Weights of a small transformer language model: rotary positions, local attention windows.
Each number is 50 + 10 x the weight over its row's rms, rounded and kept within 0 to 99. Layers, rows and columns count from 0. The size before them is the row's rms in percent of the matrix's.

# layer 12 attention query, 128x128, rms 0.203, rows 0-63, columns 64-95
054:42 44 56 57 57 56 46 53 62 44 49 62 58 48 46 38 30 51 45 65 59 67 60 44 39 37 52 30 56 41 53 35
152:54 55 45 41 48 46 42 70 61 59 48 60 42 63 64 49 41 41 53 64 30 47 54 45 61 51 48 57 59 56 61 45
090:53 39 61 54 63 51 62 29 43 50 55 42 49 48 37 43 61 51 52 49 58 54 37 55 32 46 52 45 47 36 40 64
087:49 56 54 48 52 43 40 56 76 48 41 70 54 54 60 47 33 43 49 55 46 52 59 40 60 52 50 42 62 53 64 39
101:64 44 57 47 55 51 64 29 33 55 54 33 51 48 34 43 56 53 58 36 53 52 41 63 43 46 53 47 44 36 45 62
072:43 58 46 64 46 51 25 72 71 55 46 78 46 37 59 52 46 42 34 66 53 41 50 38 60 56 34 46 61 54 52 48
081:39 58 37 47 46 53 37 70 71 57 46 69 60 44 68 60 50 45 42 57 52 48 66 35 57 57 38 49 58 56 56 43
096:47 53 41 52 45 46 44 76 60 40 49 79 52 50 58 55 35 47 51 53 52 49 63 43 55 59 43 52 61 58 68 43
091:52 62 42 47 42 46 46 65 58 49 41 67 52 51 60 54 34 58 54 48 38 38 53 42 43 49 47 60 57 60 47 44
068:58 45 51 41 46 55 60 56 53 55 63 45 66 52 37 54 55 48 51 50 64 66 55 55 31 49 52 27 50 47 45 64
102:59 56 47 48 52 63 60 48 54 40 66 44 43 62 51 55 41 49 39 43 49 54 47 44 63 51 58 50 56 31 11 45
115:61 37 66 52 49 53 54 39 28 55 58 39 55 48 40 45 66 59 41 43 53 43 46 43 42 62 45 49 53 37 42 53
101:40 38 58 31 49 16 62 61 56 56 49 48 52 35 63 27 36 43 52 68 59 51 32 35 50 45 67 40 48 47 60 45
105:46 53 35 35 65 51 55 70 48 73 36 58 50 45 39 48 42 61 52 51 55 52 42 64 58 56 52 63 56 41 66 51
091:64 63 50 55 41 49 49 55 41 39 43 29 58 41 50 25 48 52 60 45 42 41 43 56 44 51 47 34 55 58 59 52
092:43 53 57 69 44 37 44 33 49 45 62 53 56 63 31 52 50 59 47 54 40 59 71 40 53 54 54 64 67 61 64 58
094:41 50 61 40 46 44 58 53 76 55 50 65 51 50 37 49 66 49 51 48 45 56 46 47 34 55 61 37 54 60 49 65
083:48 63 31 43 54 69 54 49 42 47 46 45 55 63 57 61 70 34 46 53 51 37 58 33 34 47 40 44 58 47 46 46
095:32 46 46 52 59 58 38 35 58 50 35 62 44 55 43 62 66 60 36 55 55 46 42 47 53 64 39 60 51 58 39 42
080:56 55 54 48 55 43 42 50 48 58 67 38 42 46 52 39 43 59 55 68 52 66 31 55 75 43 43 49 28 50 50 64
099:55 55 33 30 47 70 69 44 23 36 47 51 59 53 51 66 52 31 42 40 49 58 58 26 33 46 49 56 47 38 62 53
098:56 59 67 53 66 31 41 45 48 48 52 43 39 61 41 21 36 55 60 65 48 54 43 44 51 42 43 41 48 50 55 39
101:58 43 40 43 58 46 62 56 44 49 62 54 57 59 41 53 34 49 53 45 50 41 54 29 28 39 69 42 37 55 42 36
103:76 34 55 53 25 66 57 34 48 59 63 53 55 62 39 40 49 55 77 47 58 49 49 41 55 49 63 42 47 47 59 58
072:43 38 56 66 41 42 51 32 64 61 61 41 63 42 31 55 59 61 61 53 52 46 51 57 45 52 48 56 69 49 47 49
088:54 44 38 53 46 54 49 45 59 54 56 39 68 60 31 53 37 48 46 48 61 44 51 44 61 41 38 46 65 44 63 54
109:51 74 47 56 67 49 59 65 53 34 47 79 65 40 57 43 54 43 40 47 54 58 38 51 41 46 58 61 44 56 59 56
095:61 38 49 32 62 32 61 52 56 60 42 41 36 38 54 52 39 50 40 49 51 35 44 43 63 41 39 48 57 41 34 36
097:44 63 48 69 52 53 51 42 59 62 56 71 49 46 50 34 38 57 63 49 64 54 31 64 44 59 22 51 40 57 49 61
097:44 30 52 47 56 29 52 67 31 64 42 63 46 39 52 50 39 39 33 45 52 33 43 48 53 49 62 36 44 53 51 33
103:67 46 53 40 50 67 56 48 28 37 48 48 58 47 63 63 44 60 48 32 55 48 57 49 36 48 67 46 34 46 38 42
084:49 50 49 55 62 60 46 45 43 50 55 50 45 78 30 47 58 38 65 53 66 58 77 38 43 53 72 48 55 49 57 64
041:43 57 60 66 42 50 42 39 46 54 60 18 39 51 57 73 65 61 47 41 50 51 61 53 54 54 50 43 52 47 40 49
045:58 51 49 49 47 57 45 43 61 51 58 41 44 47 50 46 58 44 39 62 33 30 61 52 35 50 55 33 37 42 62 34
055:42 50 50 34 53 41 55 43 50 45 44 57 62 61 45 78 47 56 51 32 58 85 39 55 71 31 61 57 54 41 54 50
059:37 43 75 61 39 60 39 61 72 33 62 56 47 66 46 52 54 47 32 58 35 36 68 37 62 50 48 40 40 53 47 54
073:48 61 45 41 59 36 56 32 45 66 46 45 54 51 46 53 40 50 61 32 56 74 39 57 74 45 54 64 54 45 48 33
071:44 53 54 61 45 53 60 43 59 44 40 49 65 50 46 67 46 52 27 43 46 43 67 37 39 61 51 40 35 50 63 61
072:30 46 44 60 36 46 50 57 23 56 58 29 56 48 48 54 41 62 30 49 47 33 54 34 57 56 42 33 45 70 55 68
080:53 48 56 59 33 58 52 68 47 27 47 63 74 73 56 52 46 55 43 58 51 31 73 25 48 58 53 25 48 56 58 73
079:46 58 51 57 39 44 45 57 42 30 63 55 63 55 40 56 36 58 41 45 35 42 71 17 48 56 39 35 44 56 70 69
073:68 50 63 37 71 64 44 49 52 56 54 55 48 54 51 55 60 67 51 55 54 47 47 54 43 49 56 53 48 31 35 35
102:48 40 74 30 65 56 49 40 65 56 75 52 68 52 45 52 56 52 34 61 70 46 54 55 43 42 52 32 57 37 49 42
112:50 37 58 42 62 42 53 34 64 47 57 49 50 40 46 51 62 64 53 57 52 66 45 66 47 42 61 52 65 34 40 51
083:43 50 41 59 63 45 38 44 49 65 44 52 57 48 60 57 54 66 53 48 58 55 53 41 49 58 70 37 53 50 61 44
107:50 48 50 54 21 39 63 48 53 49 47 49 52 40 53 56 44 68 53 34 36 65 57 59 37 46 52 57 38 57 52 63
087:58 55 50 51 53 37 39 49 47 41 46 40 49 75 48 66 35 46 73 34 48 55 54 45 59 42 48 59 58 35 48 51
128:43 69 56 56 42 52 45 51 53 43 59 34 60 64 35 44 42 50 37 41 52 52 53 53 54 60 45 45 64 45 55 54
117:35 54 48 60 48 41 63 50 44 67 64 57 38 46 43 52 69 39 44 44 56 73 42 74 62 51 42 65 51 49 50 39
133:44 50 66 51 46 45 47 42 57 45 65 52 56 49 29 55 58 65 41 34 53 61 54 41 53 57 54 49 63 36 52 55
104:33 53 48 39 43 51 44 47 63 44 60 60 37 60 36 52 54 49 33 51 59 33 56 46 31 61 63 49 46 30 50 45
232:55 48 64 57 56 51 64 42 29 59 56 45 64 37 38 58 65 56 42 38 58 56 50 58 55 57 41 47 41 54 42 63
112:35 47 44 46 45 45 47 39 44 48 49 50 65 45 29 49 51 53 37 35 36 71 51 57 49 74 56 62 54 33 67 53
126:56 40 52 52 49 58 25 46 61 38 43 51 34 51 74 42 56 71 41 82 64 31 62 52 39 48 59 35 60 48 39 57
125:48 55 47 53 43 49 54 51 56 39 50 58 54 56 24 51 60 38 50 34 61 66 40 57 38 49 69 55 74 35 55 52
107:45 58 45 57 48 31 52 54 30 45 38 44 61 50 48 52 48 60 55 43 49 67 46 41 56 52 36 54 52 58 40 40
119:49 62 52 43 42 43 29 58 52 45 50 31 45 71 61 47 32 47 51 47 53 59 68 46 57 49 39 41 55 66 49 48
108:58 60 65 45 50 44 48 46 68 48 55 41 69 57 36 51 44 51 30 37 54 39 61 42 47 59 56 44 60 47 52 51
103:42 55 29 46 40 52 41 52 32 58 34 29 47 48 52 35 53 31 66 62 43 58 73 53 45 50 60 66 56 53 41 70
119:47 40 54 25 53 59 40 39 77 48 57 56 59 42 40 50 52 58 53 51 54 30 68 35 37 58 69 28 54 36 55 47
116:54 65 56 39 51 49 53 49 44 52 56 56 70 46 40 62 48 56 34 57 54 47 58 32 39 51 60 32 67 49 60 51
121:39 43 32 38 66 49 51 51 44 45 53 38 45 29 54 52 64 62 64 59 44 47 62 39 42 44 52 62 48 46 42 41
092:48 52 41 53 44 53 57 55 48 52 44 50 42 64 67 46 28 47 53 38 28 46 41 53 66 57 38 65 33 40 43 48
097:44 52 63 55 31 65 48 45 48 40 43 42 44 53 56 48 34 57 43 53 38 50 60 63 58 58 48 43 59 47 48 44
# layer 12 attention key, 64x128, rms 0.195, rows 0-31, columns 64-95
129:46 53 64 50 61 50 51 42 28 52 59 41 59 36 45 44 59 53 49 39 60 46 42 48 28 52 54 50 50 47 39 61
113:51 60 43 55 42 57 49 56 53 37 37 57 33 56 59 40 43 50 50 56 46 42 51 29 43 37 46 46 38 43 57 50
109:48 57 58 42 54 49 60 49 37 59 50 33 63 41 39 54 65 54 50 38 60 52 34 57 58 68 50 47 40 53 41 49
073:47 53 45 48 47 58 46 52 52 46 49 55 38 51 63 40 35 46 45 63 40 34 60 33 31 35 29 40 37 39 55 50
108:45 61 57 44 59 49 60 45 44 60 42 20 59 45 39 56 60 54 50 47 62 52 37 48 51 71 47 40 49 48 47 52
068:47 54 44 37 43 48 43 57 53 47 47 55 30 50 57 45 28 45 60 50 35 41 53 51 43 43 41 48 44 60 50 52
091:51 50 49 50 35 49 43 58 56 45 38 61 36 52 52 38 29 47 51 57 43 45 62 42 44 40 39 58 54 62 59 53
087:58 41 50 65 54 49 36 55 55 40 48 61 38 47 58 46 32 47 54 63 37 43 57 52 46 32 40 57 48 57 50 51
084:43 46 44 67 49 49 43 52 70 43 54 54 39 55 65 41 47 39 50 60 45 45 62 51 54 31 40 53 56 58 60 37
097:63 43 59 58 59 52 65 43 29 63 61 45 55 47 42 52 54 52 46 45 62 56 44 62 49 54 67 51 51 41 37 60
116:38 45 81 32 46 47 48 43 46 66 57 44 67 39 53 47 65 51 48 49 50 55 54 48 45 55 53 55 50 41 37 53
113:46 57 55 42 63 44 62 47 52 52 54 39 59 47 52 58 70 54 45 42 60 48 50 72 56 59 57 49 45 40 42 43
093:54 60 46 43 55 69 49 62 45 56 48 58 40 49 50 50 43 55 54 43 63 22 44 60 50 63 58 43 66 52 52 51
105:54 50 49 53 32 58 42 45 54 57 55 34 46 36 43 44 48 34 53 58 46 69 43 61 63 57 49 43 61 51 27 45
092:35 64 31 63 58 43 60 49 50 40 35 31 46 55 48 59 41 65 43 55 48 46 40 57 66 54 51 57 49 47 61 24
091:46 64 51 52 52 49 46 43 37 38 59 32 49 50 61 74 49 62 55 37 36 55 45 45 48 49 58 56 62 50 47 41
097:64 57 39 70 47 55 52 46 48 54 57 53 56 44 53 62 46 56 59 71 53 50 48 62 51 52 55 52 51 34 38 39
104:44 70 60 64 47 31 56 47 29 41 42 53 49 43 38 61 35 69 38 41 41 46 53 55 62 53 48 51 44 47 71 45
107:49 57 36 58 55 41 59 54 41 57 69 43 60 56 55 51 55 50 47 47 66 64 72 58 43 46 61 47 41 52 62 53
066:49 28 44 34 63 70 38 57 55 48 59 68 49 42 61 31 49 45 41 47 62 38 61 43 55 51 58 40 57 49 43 50
097:53 37 74 51 44 45 48 48 61 32 69 45 37 37 39 45 47 60 22 51 52 58 71 54 54 58 60 57 62 49 48 51
095:58 58 44 42 46 52 47 43 41 54 40 46 52 60 66 52 46 49 49 61 53 28 55 44 73 50 51 39 43 43 45 42
110:39 68 42 47 52 40 42 30 56 62 44 58 52 57 40 40 59 53 50 36 45 61 42 51 56 51 45 50 66 55 58 41
095:37 64 41 51 77 58 61 45 57 43 38 41 50 47 50 61 59 48 61 66 63 55 42 60 45 66 41 52 37 45 57 32
067:49 61 43 52 42 55 60 66 27 49 36 43 49 63 55 72 47 49 57 51 51 49 41 51 40 50 62 56 63 52 49 45
100:40 46 53 63 37 61 48 48 40 43 47 45 53 44 43 63 51 43 54 29 48 72 54 45 59 42 68 71 62 47 37 39
110:48 54 38 54 52 51 41 42 47 38 68 55 65 37 53 53 48 74 46 60 44 30 52 52 53 27 43 25 52 60 52 68
092:33 68 47 52 42 55 51 47 58 59 54 60 50 62 35 35 53 47 65 35 55 31 49 54 59 57 52 51 60 58 56 59
103:49 62 36 45 56 51 52 46 57 60 44 32 66 61 47 57 53 40 43 66 41 41 51 53 42 51 44 36 38 49 50 51
106:51 52 44 56 53 32 59 48 54 45 62 65 42 48 59 49 47 46 43 47 56 58 39 67 66 55 38 53 38 51 32 56
096:51 50 58 44 34 43 46 54 54 41 53 57 51 48 61 62 56 55 32 61 57 70 42 57 61 38 38 46 46 59 59 53
089:57 66 64 44 36 49 55 35 33 53 31 40 51 37 53 72 43 49 57 48 45 67 44 47 62 40 46 54 54 44 52 51
# layer 12 attention value, 64x128, rms 0.196, rows 0-1, columns 64-95
098:49 65 53 49 58 44 53 63 53 41 57 49 52 58 47 39 44 53 35 64 44 42 58 57 23 62 44 65 77 57 74 68
086:45 58 68 58 41 56 53 35 36 51 47 72 54 47 63 60 62 66 54 59 58 31 67 40 61 42 47 74 43 48 32 60
# layer 12 attention output (transposed), 128x128, rms 0.203, rows 0,32, columns 64-95
099:57 78 57 51 49 41 34 45 39 46 51 53 44 67 41 39 45 46 39 67 66 33 51 56 47 52 39 60 72 60 62 47
097:54 34 49 40 47 63 64 42 64 46 55 36 57 58 65 67 49 44 48 35 68 66 40 59 44 48 57 34 38 35 39 65